Part of a small language model's weights: MLP 640 squared ReLU, 158M tokens.
Each number is 128 + 24 x the weight over its row's rms, rounded and kept within 0 to 255. Layers, rows and columns count from 0. Numbers have three digits each. The size before them is the row's rms in percent of the matrix's.

# layer 4 attention value, 256x160, rms 0.0424, rows 33-255, columns 80-119
081:118134107150122110108130104159119079141140131139117106148103074170117111124099157092140164149137127124132121174172154139
079:126175124108104136171137121128146109120131123125131150149120111121085128172138158154171150098156117123207140099118090109
072:101135129072095117131116090099058107108124146146115142094100132147108151181109140149100107132165136126184136111131077119
082:134140138087133106113116153119168108139129127100165104145127118162088101135103137141100119104083150123123107168103166104
084:142160166147116103123149075135141140104136143139133136136081127121159091137122137129161090099146105152108141121124119124
089:140129115169140120149152090151141099105140133119134118115145122118168161166143153108112114125080146112111116084135145131
108:118161091165103156129150150133140180142133145127124107125142131120120112155140171174152154112116132120145107143159105098
085:154151142125091127111153137127157102119124149114161130128118105081157098123105145144135127098169133123141127136104150124
081:120115134119101133113137102155133097116125110135120106158107098153149125111122155127127150122124132157103125146163158110
078:143145154170135145133161156128177143106117140091170113073110070124120144143136065142081148116105104101160109127101118099
087:108043154140110116126108141126160103114144082151118058136139153160125162082107129113094150165122143120121168102140103116
079:152116088126116133119116123133051131129126141158070113121121141146116150103117088136137157188105135153138143101125157108
079:155124133141135189111112149116142191162101128142133122135148151120129137101133106171138139155155110090140119135100089152
086:081166073159122137114159174148098139132136046154091123130148124122112124109135168147175102121109141128113094103140132121
095:117116153142100120130076141116131104149136130103142167127124112133116134131132096106161113089092135157113134103121150106
078:098112153104146089121133149073153127088141121140146126106137114133107124129101098140136113118133122086150112096097121081
096:108157163139137180158134143140097134109108117142148134139125130137111158129133123139157148115157113159164148165087106104
081:114068147137131133136160120132135126143142117163085132155099124178136113125145109124130185153153129144119141130165119124
081:142097157126157110112151142095112110115152153083180080079083078109130121118109124163099138161183148111123140129102129104
088:085165114159109124153115096089147128137112109097139143177141151152133132144162183124108109104108131130168095135120095124
084:151132130111167143147074123118108166125157154131103105117170151140130169128144126165138117129142143122116145121138116146
083:170144118123153080147120082101115154120148131096139108131065104148145121134117133098069103112141138118095108151103166116
077:096155166081132164127167104111153151111076176146149090131143147149148129158084136186156152126145125153152151118133123112
083:194144128128110164099112143139118121136087108115111115143152137107157126110127128098137137130112116129092151126128150132
078:128160152156163136155142161139178129105150128115146106106141111161126115106147102133109121121122130135134112136101110156
075:163138105134140128083156141126155150163136146102133162088135114109126129165145092127132151135111118095160108109132119136
080:118143134085152151139135115110109157137098133150150102125132155124104112085107148148153127124140147130100140139121118132
073:103107107149121162117152176122119120116112063149106128132104155186138162139120108117108117131162166133107092116151098153
089:092116131119169143131151140126115145086136108121156128158112120118136101146096142100171135140148088121155131129163160136
082:088118125119143154130092137121108117160148134157130174185164129136136117155153134107146151136141112127125126119154108104
073:139093098095121085123104084122123116160118149093119129118121111164099083122108146106082105123109140107107125124093146120
110:165116093116159110150081140159150119158150119127144111153135147105171168144113157086140140088165099096109113153138133157
112:088145132149157114163106108122108082097151111094167145135144147161161143146087135105121125124181125107098112116145141143
099:106133144122093184129124133150110174110142114133098120127129125123153145139102140159144145135127109127120176144149067130
099:133130126085112099111118133147129106154122138155091132138120110116071086151117163124133120138108128145164169144118150145
090:132099138121155110130107154152161165113118119145106110124114138120125099165108133134111115118171143144134072125100115099
093:100136132128141118102138135134092134140100077182154118117142094157121089122119131093179129106175135118135114118108121115
100:123108107119132103160158118134108147173174095178148116167174094112133148156144189149083132085135105118139145154136120141
093:119138153161165124146135136154127150150154170136111114155128123128086197162134169147100157124109158156132130111107162117
091:159132151079092153146143104126106087165152092153120123117141137149113134091129171127113105153153103144132124142149097099
104:148102171119129169097136149152084112122103126129142123111127086097120122125166160115168129162109168147097141141132133104
096:116115123139145152153160130130113101144116164178135133163153109103128149107120153115099100186139118138126129123122137164
087:151127156153121108077166131144164150123131123129155134097172179130154103128145118107156149072108143133118128109159138142
094:086137145120125170077131127185110144118148175133177097095138127123125141124120121156139132139110116098138113147134133115
100:125116208115155181116141131105164140124142125091139092123146142120172125122125150086059122092121117137148139088111162133
099:145140125151133142173104133131105134131129158137107118099143090134171118157132149187120136114159139134129147131061157098
106:125125151149142119068139082083180141102138128159102155107117073140135119137134104125123135104184161120156098138125089123
104:119178099148143145174137081107129100168119137158116134155086131119157110163115142119107109145162144151144125144155136136
091:121138145138117117193121121128113135144081126091120106083152175149135161133124142149139137123068103119122153140130127160
102:132157165113133150112098088145085177138130109122091124131114076111135072128119131150160132156102086145127157131112131151
096:146175105169118151105127125128138154145149106109175100120078106135142138130147135119163171132112137117147144138149095142
100:108166126092143180152141139121165137138093112131088146102148100161135111141169114124132144142107138139111112121116179135
086:103109156158140086118132130143138143161094075133119122156139115154134136136120082160145134135122116084110115108132153156
085:087152120090085130159112131099168142145138112110134090133106116091120147124076160141164112176136101132181132121092113152
104:098124106125144156143150096062128112157114130107124089155112152153115117135122138101105114146170127136168110131091126146
110:137134115133114084114131137101132111148141123099162153117133154117104123151170141161132140162161148166128162116115117133
103:114103129121157134114084131106106159116128131136118120134168137124132106095081195188112148112110131130151146169065116149
102:117098121127141124157091154126124106111104080146166148157091162155108144144158122098125100138088135207102102083148125154
086:141170165166151127093114095123102126140114141120117134141163163105099109157089164106150136102135173136177164145161137136
090:112142162125117194105118122124119093127183095099077105124166157122141174116125148149132112103116118151113167161150156077
092:118108120147102124147122137144106120171088118129136117132072164119152140161132123106107137127104105147180124088146120127
098:136132128124123170132128132138147131146118151139106137129120180141097167136120064103112128146114151143131147083172183079
095:131127156148130122095157118200124153140094069154156129151093199099109125129119118162148135110100110126141171139113125147
103:117167114163134142117112165078136115160154181140179106144151108159116128139150111091158120134125153118132137154125155144
113:112117127084087135109124105155111146111082137135151114123118121149164133121156086126164120100123160118137101127127134122
107:144069142121083135115124177124109146129115127112152140121121148101125130115100106115117125125149118107115130129122190106
115:132142151122119167108146156121125121134122111155125110133110146150124115128137115163167129138135153080147099152108112135
113:159142136152133173141129146090131100129127113166125141165103119131080143132121139123113130127123127127121171131108114163
103:091115106096098140110145105110126102090099110081105102088159169135130086105118120158170122160154124157134127114092137154
104:159132150120145124121113131114159096112139153110143123149159155140136112102122122126119182095151134130142120092118167096
111:142173136159145124116110142103132141083155161128129180147165108120108154135120147141110125123138120140170136120077095081
106:153135106128106128101135102140168128121124141139120139142136105129116146090101147151117139164107101117120144130104115121
102:142146161110166176122158134152151129126103122124127134143131180120126149150142144130119151108105107127152148134119127116
118:095118117109144146118115125111150163105085129146101111109156104149130141164107135073163130155109151172145119142122168068
117:117077098078099176113109166111163127083146153158125155102140133135151091106135138096157152131112133109092105133112128133
105:138111154132130145066150126147184100172124158115100138126100134127146126119146106114163131113158104184181130151091142163
111:107159138145126135106122127091118091104186095136104137123131147129133133131101141117154150146168133121131138134140142145
115:112151093109042134182136119141132085132151129127140108089109137126149168087125152135143126127120116112168116126187135137
122:150155112134085111115123140106164182105143113128166118102103116077109139093144131102135161121109132125140132129132088120
117:154149155140088102097122155158141126128144139143165129168162128115121108112111157129125122140131122147115162116100180095
114:140161127119120160145146110133105145129135140134122153139111098122075088130159111121179129157092176155113113134171126103
124:105129116133091150162124178143084143171104080115139138129096169139120114136131123139141108155126120102138130124156136093
121:107142137194139126124140105088113103112103163087147072125102136137152137105106123124105134155106119148173147100113149103
102:101116089131165148130130093128121175130131122116113156077100100152128110161140135085093127142088125147092094155173125106
111:110117129124128140105112079107144104110136161099114099093155137121180142131152126176100131120101131156124138153097131137
107:145111123116113188127106123118124116120114142119086180129098121148153163115127160126146119142183151099113103123136097133
110:120125126125111098096160141123131124136131131097108171131104106099120115112135081136131151093181115150148111071086197124
106:107142122107126126180114153126126118096108131123093110127186139090128187113118115068113123138129090142118112121163108155
120:150147103129110114108110151141152175154126119139174120150120088115115099096126106130147188137138137127160137122194130129
107:119119139075109071143131133128109130126105130135129159118128141143113144131103142156110133115097119127117138126147138136
110:104141137118136142119085143135101146155118113116147140123107139127118149135155160154150131168106138130106088148138111087
104:179122113180157165199150146143109140158159119159153156143131156150130109152116151162144092084110133138130192160116113140
109:168138133161108091093104147156141116183119106103080122128131100105117056115140137143143128183077099149128115146127117167
128:111148117131135148192088154188108121123081172148103064128091147123126155116106121141153137138092080136128122119148122149
117:093149121116105143113118123133129115145129133133118144120103069122143100100117138134125160154200145085192130090110150109
090:141125132114127091123179141132124128120134116114120114111103123143156084126142133098111125121128159130114130162129116144
088:099151112146129112114136158154117133108118095114119145144123111107122187133119150133174116106065140125103114144110129162
086:109070116165124150132109087145159128137104145160108149133122139155153162147104119152135140192125130103135126146150096124
088:126120090138163157127089141159099114109132162131111086135153108111130149161125141119146146171103116153128145163138159132
102:127115112155158120091082111128135146120134119105124150126150097153122118110128140105096167110124118112115134133135097137
090:126116137104109101146144098122126144135141084113156112129119104089151132131103134110145150142177131127128113138128152087
093:121159097125136183117157087125089152159140147130112126154141110116132112121145131127127107140104139112132124154085129143
094:129066133114096152098144098131133136146173148112114149125159124105128137119120149113099124133145143154110111153138138121
088:108169160129115122109126115166109150134143137100104112122110109143125096132094114148095129114125182097122108124168169132
097:148085147147107143143066107075103121125136100151098165098143120144132169105165173088153145137110120150140119111152179117
092:100122123134098141133091175144085130133136107108148106130127116148089110143111093106113140136096147155116131150107133135
086:114125140135151208153119159165095130116121147112098110130113085128131155140100126168150140143125135115128121133075169136
086:148119117071137140113148121137128114133155132124139129145124086126070111108152112121153146121191123128134117159103152153
103:063168125113126121094144129150125143142101132148051124127138119096125188142124148120122172171105169116137146088150149149
086:117160130174122097083185130100158128121115190147111137154117139127116119126129125151162117091095154106110091107145117137
087:106171084138104076131124172116121124116177129156162140150165135115111136123126158168113138144147117102173155124143129129
091:096138132122118146147136148118149122120144146115112117107165104132128164104127155140107122108147125141135126075132116123
095:156111129139109138122186141095152126162098134121076125138155100082107127126133112150167123156121105123094119138119155172
098:153117104086116116140092113107155117138124126124082135143155134136145124131105145156155142072116117117135070132146124133
089:135115132153133117115131090143193149104145166098154135152141182157135105110130121114110174135104156148132146125146156147
088:127135133180125142103109128104155156142112097124133077131133145112087083139152075146132146135141103101133156125130148098
093:117120125117153113106097134135136126155126104151150140149154131101151105129100077146126120135108118121113142166100111126
096:121126161111172102150134124115129116133112087151133110128126163130132109150121108117160116160120116147127167123103119123
096:107129132110136090165098103134097096144113116132122148117083076077112127132141121149110111133120148109108157145114110084
096:121111123099090131146131116151125160066139099117103165103096126133125120124179105160135102121123144122128125106109135085
085:116090103073079120154135113123120105124129108108113160146096142117123106131130124123114092114179097146138109102125106132
093:131152133105128166092172175156083128107129118153109101095108130144149122140141133095120127123132092133133125091102093120
095:159086109119149149107118136148168104116173147098143152146118117177102132133132153135130097145127129144108105183123124123
100:125077133141120110103130136118109138127149154116129103114146169144190150099112119115105100105115143139135165149119132117
100:134126131134125128137139125157118112133152073139103164118109167111166165150133125156116134172115133086115122109118124118
086:137134121120149112112157115114125127107182096105188080162151108138105108116105182118170104126148063128158123127153132116
085:077119147124138119099161094139146161141109140096134095125131072083123134126135134131132111109094136090131140134130143101
127:134124111141140068091110113129141140192119114125128149132104120143129094190100141087132137080125161145181145133133166103
131:096136095148140161145163099091156154134171132095130139126109131115135132098112094124095114115107121145099135095119137115
127:105112147131118155137120134084128117130148132152119113124134108160144115147090106101122119176159138102124119107167156107
128:115137154142161086091075116145098121079130100153140148086127091127107108138146098151154145103132140104090138134143146078
121:165126124099156131092110121125130189155154105154106158149071128117139112161141153112134134148126149155126070157133108146
131:116065160132152126104144117120103102157143054096150172152139104147175131109148127140131149095169151113153109119107101150
126:150148108122171109121137132145144180146117152124104119120122136131093101126107096108099126089102127166069158085157099151
126:101090118129160121114151072150115110078113105134096128119134132128130154156126106185159121102126143135129155189118115137
128:117173094129128132137101150147113073133155125156114136150177149152147153150123154108092132129131123124107114125126183128
115:107130104125097107110130148130127130142127107109125070110169141100116116158113124147136120147129071172136105105105172136
122:162101167114105146171129130106110110084142115164161134142136189117107137094158130129125110139120108134085104122124137177
113:140116139143125132144139084104141145118113132119137121129182112159117139168138110172095128105134172140139139150112150154
124:111132128162103124118149110104115131140146102126121135112097134123128145141121111112163124133103103123118128144146109164
122:152118124126078125089122132122129161134129114136216197117117129150090131139168140143121135100110153156147106135157123166
131:124154086143121114124137157141119104179157138118147099120087134130111167117155150144157164127165137123140140133145107138
126:123153138145136112168130074140138113132084125154166116121118095117120152158137170112092114144168144162138122126123104129
123:170138105170140129129154107099174133114158149131091130159145095128133173121143173132120099127131164161158134118109130138
117:133151132171151128084105159142119136118137123121125126114141154146102133132128146154119142154055104137147136120104118122
123:086127117111129110093159111111178116122152125090104128126126169122133138155125159097124143143117100141127116139147142159
121:099159116102113127131093147108099123116119144127180099111114098133113138146121121097123160124156131115172104099131065113
133:103127116149164141179112106143096104129121145116142137096165122117126089160122120155114162166137135134139127122126116103
122:100134098095139162142099147145099117089166123151119168129170104130130101108113178138104104150138124077080104134098073128
126:149141202168111134070139132089131153101096085151095126130137123110100132095117112130144116103154138131136153138126151053
128:142112156107146184130121162147120148124143145132117150089135118145096119146142135112140121139067151127114147119098121148
130:110137144118127145169086134128163137111077148099136060121082149131130099152129107120182122107103124112170108101105115125
129:152120130111134129111119093082104122132174095095125190101115177158130098123168116116110138127070114099080153151133112122
130:168118098125158089155138131125122155130124156114139119162129135070075168129120141154123137087135141162146113120117181146
128:156158140097164111097150099143100135130176092160154159160137131150108140141152128140105142111119154133079119148159109118
114:129159130109123129157106162123096083076126136099143121109162174134155138118131105113135117114133148118119122150131142147
128:131132175126096151132210100163132100122129140140119141122164160108116136114150122147162131107093131065112119147120088150
128:157127104131100118084134115143131134122079080142127065116118150151145149091167118130104122111089102115154120130147089150
102:131142125119135165112132134155142135129084130140095109117125174126146159123114144150139141146163127138149127132160101124
107:121097125106108067112113112125145147142127095115170172094127174086147119149121141096124148112140145140144099117167144134
110:141101160135122131091102145090134162098121130142135175108121112123144117151139066140121104139144106106117150166107094112
107:133176118103105084148112088099147148125119123163111124149131099115085094130121121181129125140121145149108158136120174143
118:119145176145155099112122122107158114095126169135104145150125110107132101090114122155120124128195138119171109116101167150
110:116105125113118123153108121112157120103102147120111111128137064178141070113133146105127138128131096106081104119130131081
117:104126115151144139139174120092116116105077153097095131130117149142117133147094094111138115111127118131113114139138134138
108:104142128147124110133087091121117164132122133138131145158127112149112102106126111119113175144132145067093137132112114109
103:107137123164135146158134153129082121114116136158113136089142119112132182122118132191115109152127149115126109090126161156
112:129078118108134148181125110122128082171115153111069099117144150152115126116166157123118113124131107152125102114128122122
119:134085144149109129129147128142119157120129141112149139118152120117169123131115112102086140128169180146131119071166123129
121:139089091118135093144162135121179136148114105143133100137154104126062110114132136110129152148122135150131147121113135107
119:131163129117092095192163129111082111139097154165097088106140091125119099120112152116163118131137105109093123122153148156
120:133145174113128116145107160112161103155129106116109127128120121158140121162077141113091126164116144121152148180143079120
120:128194137118130141108088110145121124142135147154160093148150146114126130136127153124184169121069144153141136150113105119
111:092134142086122150098135049114119150093109121119126109163130088147146156111150163177128107167095106130139150132117081111
122:124129137114135114129099160110171163122101128096146111137143117150148115144145142139127123136183104127105111112115091109
108:107148079110113148152148114162111121116156094137145169139133131174132109131135121084119152102160134108170115161113075132
100:163145114126141139154168140133130115126123112141112126091122179164140143120137144092159098140125154147122126133140138129
109:141128163138126111104116105081109178136111090144134139157141124130112102136090129157135104098143132117115163141135151124
120:143113128154132149130108159111084157138117121115098141127122175143117092139157123132117105117139144125131060075134111079
108:129109138140091153149135122123120053110146117143062138154141135107091135109152139147174115135140117133138103112089116128
116:106155159151170134153144104092143187109117165098141096124152147111153086132136124138113099138119091124118091090068092141
103:113161182112105150100164121123168110118171193052090120093079098108149065140136123124107139114155119091148121150115126108
119:144138140184140148133114155150100133115154103118122096084117104127177111186095127132158133123148161107128166134121138115
107:166127122151133096099119136137078112144118136163159142145123176126104148146099134152125096104127129119095109094177120120
127:152110113127137109122132129095112100137128137105155132122151106121114134120146107139124172117141124118124128096122120129
127:135135132143131146102139136090127119086122083149141116175127135142120098097116109137093128171116123161104082142148147162
115:149103118153102166184166120146107180149155141123141130131124087128123138115139101130149119099131134136151111118141103137
091:120184142118112156093157137122163136104075152164140091109171133132120116122177121137122134120127117094086148147135109162
111:094176166098145154148134139114152124121127144141105150122157116125129123109105162106158114132127181084163136127123135102
120:157159102122136133072112127100120105153161168111149157159130114120135092141107116158130149120119096115172101127160157151
115:126160117156115112138152109080149122124094128140141092128063092113117098140090110122116152130138114132098119119118115097
082:162109166145158090131113088118191111096090156131160114097114160090124120154120144131125144120114144126077148125090139134
079:164143128182128117161126139125089104110101176134116126165129149093125145111155131200100122095087132123157151138132110109
072:142175138093142126110082165104106150077137143129136150154163117116204131141110160161133121119113119140171155093114130132
075:084134088105114158138143144177115087130139151166115149109140170162116168121112155101103129141152133126137103094101095128
078:161091137157106076137148087151141127139099113124118136122114131145099138122142115132129130125147097115136110142164148118
073:095142145145145176147142102104120117123133155115147066121144117109143116113113144103138137154131184112152158106135118150
071:148118121112107116144130133095119163146134096132150092158082080120167116145114176162135134176174132140108150109095129114
070:186151166151114136128129148107178156132128110139111135162185102127123140140127118156132173123132138117125127121163153124
076:175097137116090140162143137146143104130146078124113141160127134122151108109137108180133127122144133150100124102116142112
090:118111097113120143126150118161172102148124129137132166103103142125091138094153160144135186110151104105142119119138095105
060:151135099128140103135127113101109103130116110141087085129173137084152127112122123136124134156100132146116168118104157130
100:191148124135153119103139181128122148152128121111097143122144124131119127095116120162112132099110118090132144121165174091
102:128102072124126084135121119151118117165099171141123154120119129091098163092151150095123141162113113137103137106117115153
068:154138124126126074102156150162133114114162182150110105127124152092128137084106142119129116151135113144151140114150151072
084:140152191148115126165153116135185122145120122110102145122098075128089124125078122187151165165131151128101111112131142147
087:134167127179156108117132141148141121145116102128105152099120138175087143118101079130125139099171149112120126136166125155
084:076121104105134143108103087124145129128114169155150101137106128122129138153120141065131105169106105142153097157117152123
077:176122157151124126144171107133135164098123118090088119105133129102140119081162099143108177136119147125121159106121110130
084:135097134155124151122095155103105144139128184121175124145073144112136134127144128125117100124103114110164100149136100097
084:172147123111104084137135112156137116139128097113132117114146150121097148138144144128135168100152140179111112154143156134
086:148081136141100128143112111130148133111109122128117124122135119150130128098118164167139131137132143094134127096131156139
077:104172162150070139110136092125140133113113159092144152093151093174118158108107133129117137138150166136125149101131112158
073:155094150123127193144135171130175097149119165145109149142160109118114095163117153168145151122146130096107143099131128125
076:113120101124139057105143145186125090138133127148136123116124136084099139146116127122107104136116111131115152171110112116
088:137149168138127167149121131128145146116132101097141136096154119131120118116128094141119153173151132099142132139127100110
076:141117135130154119117118089149115109107116136136097147150119121148127131128106111129164128078167116155127116146160137133
070:105132099122142142111108134121109139151125098104095169109163087136107136134144114156131152098143083114127145095157149124
067:147110127119106140128117103154143135163112128090121120116090126137156133089085129133106134129116147149079144128160129105
083:126133138092135149126113070122144158162114127116146161130146104135130145191105103104142104148108110122125130184105133141
076:100167144141128142102126121120148161113117121129071106129144125128137173124117133098146167137097134121133087117100147149
089:106140162158111141143110137104109121117111142143151098147131118131118078117170158123130121110122155108130138151097135138
074:126146143124145108137106096137110139148162144179074133172117141167117096161126132174111143099137153112100136142120103125